python train.py --hidden_size=64 --num_key_value_heads=2 --intermediate_size=256 --norm_place="pre" --qk_norm=false --bias="all" --tie_word_embeddings=false --optimizer="soap_variant" --final_lr_fraction=0.0 --train_tokens=104200000 --max_steps=5916 --dataset="wikipedia_en"
Each number is 50 + 10 x the weight over its row's rms, rounded and kept within 0 to 99. Layers, rows and columns count from 0. The size before them is the row's rms in percent of the matrix's.

# layer 10 attention output, 64x64, rms 0.183, rows 0-50, columns 0-63
088:54 57 33 43 43 60 56 39 59 45 56 27 50 62 52 69 48 61 41 53 63 47 31 57 41 58 54 40 47 55 63 58 51 51 60 74 50 45 47 53 59 51 44 54 47 50 53 53 26 66 73 47 41 41 41 49 46 52 42 48 51 52 34 32
098:50 49 55 63 45 43 49 55 47 50 47 49 56 41 50 68 56 62 41 52 45 64 51 47 64 36 50 51 40 47 50 48 46 28 48 73 54 48 64 25 40 47 44 43 45 52 45 47 38 51 44 59 27 45 47 73 64 45 36 65 31 50 50 60
084:57 52 47 64 48 51 42 40 47 49 60 58 55 49 52 42 54 38 41 49 63 45 49 38 37 68 41 60 46 61 37 42 41 61 45 57 49 53 37 42 39 22 57 54 49 48 61 55 54 40 35 65 48 75 47 40 45 57 41 79 47 58 55 60
113:47 52 45 49 59 63 52 80 59 57 52 42 50 53 56 44 49 66 46 57 40 41 49 41 62 46 41 60 37 46 33 40 52 47 52 46 82 50 39 41 54 42 58 53 34 40 59 48 61 64 36 34 53 58 56 51 68 62 39 44 57 54 43 45
115:68 41 51 51 35 34 51 57 53 46 60 50 73 41 48 52 64 62 32 49 54 54 45 43 53 52 56 45 65 67 56 56 62 67 60 56 47 53 68 48 67 48 35 35 43 42 52 56 40 35 58 42 65 59 45 43 44 43 53 48 54 54 60 29
106:53 40 58 63 48 42 46 37 62 49 60 63 39 44 44 48 73 76 50 38 45 45 31 42 46 50 51 64 49 55 41 39 42 37 39 43 45 56 55 76 54 56 58 39 39 65 37 53 38 65 57 56 44 56 56 38 35 43 52 50 47 50 56 50
103:62 58 57 58 57 40 44 50 48 61 36 42 59 58 46 44 42 41 54 45 58 56 60 59 48 44 32 37 50 57 41 60 47 60 38 59 55 50 56 69 75 79 57 57 49 53 50 55 61 52 48 65 59 30 51 60 52 45 33 50 47 44 44 27
089:41 53 45 49 74 39 38 45 57 47 56 38 38 48 51 42 48 45 55 45 32 47 41 67 53 56 49 65 33 47 49 47 70 51 42 67 45 36 43 29 36 55 52 68 47 42 60 50 41 66 48 43 54 55 49 59 68 51 53 63 54 58 36 38
113:50 56 61 47 50 66 55 59 52 62 49 67 37 67 54 50 55 43 60 62 36 67 60 37 61 46 47 32 60 41 49 39 43 37 56 34 45 32 48 53 48 33 40 66 47 36 37 52 67 47 46 64 52 55 60 57 52 35 51 64 49 50 40 56
093:40 45 37 67 47 31 49 47 30 27 28 58 50 59 52 54 56 53 43 50 50 49 50 54 52 44 53 61 50 54 54 33 42 54 37 57 42 73 59 55 39 32 60 40 32 54 45 51 45 27 42 50 51 41 60 58 58 48 52 48 44 38 47 40
094:53 61 36 58 43 41 49 55 62 49 50 42 52 53 61 47 41 49 43 31 57 42 54 51 32 49 53 57 51 59 74 64 49 42 48 49 30 46 49 24 48 68 53 40 43 60 61 79 43 58 44 52 53 56 64 44 48 48 44 50 59 35 42 37
111:42 44 43 54 55 57 49 52 35 57 61 51 62 56 61 57 40 56 61 38 72 48 51 57 49 42 42 46 71 63 53 65 40 40 66 41 53 37 41 29 41 61 47 48 65 43 56 62 53 41 67 51 64 53 58 49 52 51 33 46 68 53 40 39
083:42 47 49 66 51 37 57 54 42 56 43 60 41 62 55 52 64 55 48 43 57 51 40 46 19 44 48 28 49 66 52 35 51 66 39 51 47 60 58 58 21 40 48 34 45 61 49 62 49 67 50 45 51 59 58 48 49 48 43 57 45 55 62 45
112:56 48 51 57 37 51 59 36 28 63 50 46 48 45 61 41 55 34 36 54 31 47 38 58 37 47 60 54 51 54 43 49 57 52 56 64 27 48 66 41 36 52 40 54 59 62 46 58 49 37 49 57 37 39 31 47 39 31 40 42 46 60 44 40
108:45 55 53 42 39 47 44 54 49 53 61 48 53 61 68 63 61 49 58 50 67 46 43 41 49 33 33 57 40 46 51 31 38 68 51 33 37 38 40 39 39 45 63 50 49 71 56 65 36 54 57 37 56 30 56 44 39 48 41 43 42 54 55 52
101:50 54 65 60 65 38 45 44 49 65 56 48 54 57 53 33 59 60 49 45 42 54 48 69 51 47 50 55 68 60 44 57 66 59 49 40 63 35 59 53 47 32 31 57 52 57 40 40 34 51 37 30 57 52 47 52 56 37 48 56 41 52 65 30
100:49 71 48 55 55 56 41 40 63 54 47 41 42 50 58 42 19 63 56 41 56 53 56 56 53 66 71 50 39 60 61 57 42 53 68 44 43 49 39 61 37 50 36 48 62 42 49 52 33 68 48 52 42 65 46 47 44 36 47 59 59 52 40 57
100:54 33 42 45 64 60 48 47 40 39 47 40 36 45 40 40 44 55 60 47 46 33 33 46 44 36 55 39 25 47 60 48 56 40 67 47 53 38 54 52 64 49 47 50 57 58 56 57 60 31 52 56 55 51 54 39 47 58 27 69 44 65 63 43
104:31 51 56 39 51 46 52 47 47 48 54 37 55 34 35 34 49 43 51 46 46 29 50 50 53 40 45 39 35 40 48 55 78 62 61 51 62 41 43 35 45 46 72 49 32 53 62 46 35 58 45 49 62 55 53 47 48 59 54 61 53 68 54 61
093:56 56 41 51 53 60 35 31 50 49 55 66 49 57 43 49 50 48 45 21 60 55 55 49 54 43 55 48 52 55 63 52 48 59 35 64 39 71 28 47 54 57 42 55 59 39 33 68 46 39 45 40 40 54 62 46 61 52 64 53 66 47 58 37
093:40 58 50 44 46 62 59 57 41 32 49 54 37 52 44 47 42 46 53 33 58 62 40 41 41 36 63 42 50 51 49 73 44 46 57 55 42 44 69 43 58 53 69 42 63 50 63 53 54 29 40 55 55 57 71 48 50 65 59 45 63 62 67 55
098:58 52 64 48 46 48 49 42 47 37 31 45 59 38 47 41 41 59 33 49 50 40 54 46 76 49 40 45 39 46 41 56 33 65 55 51 49 55 44 59 64 52 66 42 43 43 59 46 53 53 24 38 42 61 41 57 41 73 54 49 65 47 60 50
103:35 54 45 43 54 46 37 39 35 44 44 53 66 28 43 57 47 59 61 47 53 51 57 63 49 62 45 62 61 43 46 55 32 24 43 52 43 42 68 55 63 43 62 44 47 36 33 60 48 45 50 43 36 52 46 51 46 65 40 45 33 63 56 52
114:52 69 56 39 29 44 58 46 40 46 48 65 42 50 61 39 58 49 47 46 50 51 62 48 54 30 57 43 53 43 38 56 57 37 36 43 67 59 35 54 48 52 65 66 41 56 52 55 55 52 47 44 62 54 30 53 69 65 43 38 57 28 49 56
091:47 44 60 59 48 49 60 32 68 46 65 36 54 51 55 58 54 53 39 47 79 59 38 36 47 54 37 42 36 66 52 45 33 63 40 40 35 51 53 54 42 38 55 65 47 65 41 51 44 58 67 48 51 47 63 53 42 53 40 44 44 44 36 53
099:48 45 44 51 62 72 53 53 42 37 43 35 45 59 41 46 38 43 50 55 51 51 67 62 45 62 57 45 54 69 54 55 71 49 61 46 47 49 43 56 46 45 54 35 53 22 32 43 60 55 43 31 56 47 55 51 39 56 40 59 62 56 29 55
092:52 65 59 50 63 50 75 41 65 42 54 38 53 49 55 29 27 54 47 39 36 39 62 36 52 55 57 63 55 62 55 48 58 55 53 75 53 40 51 43 40 42 52 51 36 54 59 48 48 51 50 40 45 54 51 37 52 60 34 65 55 36 53 49
111:53 51 41 53 57 50 48 64 64 50 46 55 59 29 43 55 57 57 55 51 49 65 42 64 60 49 44 47 50 62 46 36 72 48 55 41 50 36 39 73 44 57 57 70 34 57 36 57 35 55 47 57 36 41 50 50 39 43 57 45 42 71 38 58
107:60 47 57 47 52 42 52 58 44 45 54 34 59 57 65 32 40 54 44 46 42 59 52 57 38 52 34 58 39 53 57 35 55 54 52 46 45 54 45 19 60 31 55 55 54 60 55 52 52 50 29 58 60 57 49 31 33 56 60 47 41 51 50 25
097:51 53 51 45 54 43 58 51 48 51 52 54 54 52 47 45 60 63 68 63 48 54 27 58 55 40 61 54 63 42 54 50 50 48 71 29 68 57 54 52 32 63 51 44 37 45 62 50 33 62 56 63 64 41 69 55 53 36 46 42 48 52 63 30
113:41 66 55 49 48 54 54 62 45 56 46 45 52 36 58 53 53 35 40 44 52 54 58 63 59 54 50 54 59 49 35 45 64 60 51 62 41 42 45 35 23 56 46 54 36 60 38 42 51 54 19 58 45 47 41 52 59 36 41 64 40 41 56 67
088:57 47 45 50 48 51 55 56 48 41 66 62 62 41 56 58 59 52 37 45 47 45 47 42 56 33 58 48 58 40 54 54 36 54 41 40 61 33 50 39 58 52 68 35 52 45 58 50 40 44 34 66 34 43 72 41 33 36 62 36 54 64 35 44
111:61 51 49 59 41 54 56 68 34 57 41 45 50 49 38 54 37 55 45 58 32 48 37 46 41 54 34 41 35 61 43 49 56 55 57 46 43 72 53 63 60 43 46 50 55 50 47 60 69 53 44 73 52 49 36 48 56 49 40 30 30 64 59 55
105:68 55 38 59 48 49 34 65 47 48 46 64 74 62 53 51 59 45 51 37 48 40 54 55 54 40 36 35 68 36 46 47 48 52 59 54 45 27 58 53 49 56 56 50 33 44 61 71 34 56 42 45 50 44 44 35 37 46 42 42 50 46 41 60
101:49 54 52 63 56 40 39 66 48 56 44 64 54 66 47 60 57 46 44 39 60 47 58 38 43 58 36 31 70 53 60 50 28 77 46 52 48 53 48 35 63 54 52 46 52 36 43 52 48 41 64 42 53 47 48 45 38 53 49 51 32 62 32 53
097:38 38 41 51 52 57 35 55 61 57 49 53 59 54 55 66 53 55 56 53 47 50 62 50 51 58 46 62 53 37 40 41 39 56 42 36 48 42 59 32 43 45 51 53 40 76 35 76 65 53 61 55 56 46 63 76 36 52 50 47 49 42 42 57
103:49 55 34 54 67 58 52 47 54 56 66 52 55 46 44 49 43 58 59 51 44 47 40 45 55 43 66 67 50 35 53 43 57 23 66 49 63 48 36 40 49 52 54 47 60 67 49 38 32 54 56 59 24 49 56 46 54 41 42 68 42 52 68 50
100:47 53 53 48 40 48 57 47 50 49 49 40 50 63 47 56 51 43 55 62 46 33 31 45 47 56 45 45 33 41 50 37 54 71 45 28 48 61 64 56 35 38 47 48 36 58 73 60 62 56 51 47 38 56 50 42 32 43 61 37 44 63 33 61
094:54 49 47 48 58 43 54 45 69 46 43 40 39 51 49 48 44 43 44 45 54 52 63 44 58 39 54 57 41 44 48 51 56 26 34 85 67 29 33 60 44 58 59 47 46 48 32 46 37 41 54 48 69 53 51 52 47 62 48 48 37 43 48 42
086:57 52 38 49 53 63 39 53 31 49 41 58 43 54 36 46 47 55 56 45 74 51 32 50 44 50 62 51 64 51 52 44 52 50 50 75 49 45 42 48 55 52 48 55 68 49 35 46 47 54 42 66 39 63 42 29 63 64 46 39 54 29 57 62
096:47 42 63 58 40 59 54 62 54 53 50 56 46 69 34 60 50 62 53 37 28 43 59 53 62 59 47 60 53 42 38 54 54 60 67 44 39 56 43 64 45 47 51 47 36 26 32 42 49 47 44 54 59 46 48 77 39 45 60 54 55 48 48 35
096:50 47 55 45 63 28 53 43 37 49 51 61 48 61 28 48 51 43 43 44 60 46 61 46 39 44 70 59 56 40 53 60 58 49 57 52 73 67 73 60 57 45 42 40 67 43 33 41 48 50 39 38 58 41 48 42 46 38 43 49 49 35 46 50
092:59 46 45 47 41 55 44 54 48 67 66 47 61 35 47 58 52 40 41 64 53 51 60 61 44 55 34 40 40 53 48 43 53 48 41 61 21 62 39 51 66 40 51 42 56 65 65 50 45 73 55 63 57 51 43 55 50 43 48 35 54 63 61 66
083:52 51 44 34 31 57 52 53 62 52 60 45 59 60 60 58 61 47 53 41 36 54 45 51 45 40 57 65 48 54 45 64 44 50 46 58 48 42 63 31 31 59 28 62 36 47 45 40 22 37 55 66 40 47 56 63 44 46 42 51 62 46 55 46
102:62 47 42 38 56 60 36 33 60 56 41 58 42 42 45 58 38 38 50 42 51 41 56 52 63 52 64 53 64 55 36 63 35 64 26 58 39 60 36 67 46 65 47 49 53 56 32 57 63 59 40 49 60 49 55 51 42 34 58 50 49 42 37 53
082:54 44 54 54 40 44 54 53 52 60 48 40 54 55 51 53 38 41 51 46 49 41 36 61 39 61 45 61 53 61 47 34 34 51 60 43 47 62 64 47 59 41 62 69 40 45 40 38 64 36 45 65 68 48 43 48 73 37 44 31 33 63 59 47
094:33 44 63 47 63 57 59 42 51 50 39 50 42 47 51 40 61 27 43 53 41 41 43 53 68 53 47 43 59 64 53 47 58 45 35 54 54 37 34 62 61 64 44 35 51 53 71 59 33 51 64 50 52 41 37 63 60 44 62 36 54 40 44 41
111:54 46 59 48 44 48 46 61 59 43 43 54 51 61 42 37 61 51 39 41 65 51 72 60 45 43 39 58 61 58 55 35 44 60 49 66 44 42 26 54 66 44 52 48 46 57 54 53 53 21 64 44 51 42 45 62 46 62 49 44 41 60 31 62
122:61 51 36 46 51 56 55 56 50 61 55 53 53 51 34 46 43 56 55 42 60 54 55 54 46 38 40 56 44 65 56 38 36 50 58 34 52 54 38 63 45 28 62 43 44 52 56 43 48 50 49 39 20 56 54 25 52 62 29 38 51 65 49 40
104:29 46 45 47 60 47 46 46 52 51 45 55 35 38 48 53 52 44 58 51 57 54 58 53 39 45 67 48 55 55 53 55 55 42 56 66 43 34 51 31 48 77 51 66 42 43 48 57 57 42 42 43 40 61 64 67 60 62 42 46 20 55 44 47
093:47 37 64 52 55 47 49 40 57 59 67 69 56 44 43 34 52 62 48 53 49 45 38 52 46 63 50 42 53 55 41 57 47 65 51 56 42 68 53 53 49 45 41 35 49 60 40 34 59 56 33 49 33 65 64 42 43 34 60 57 55 49 81 47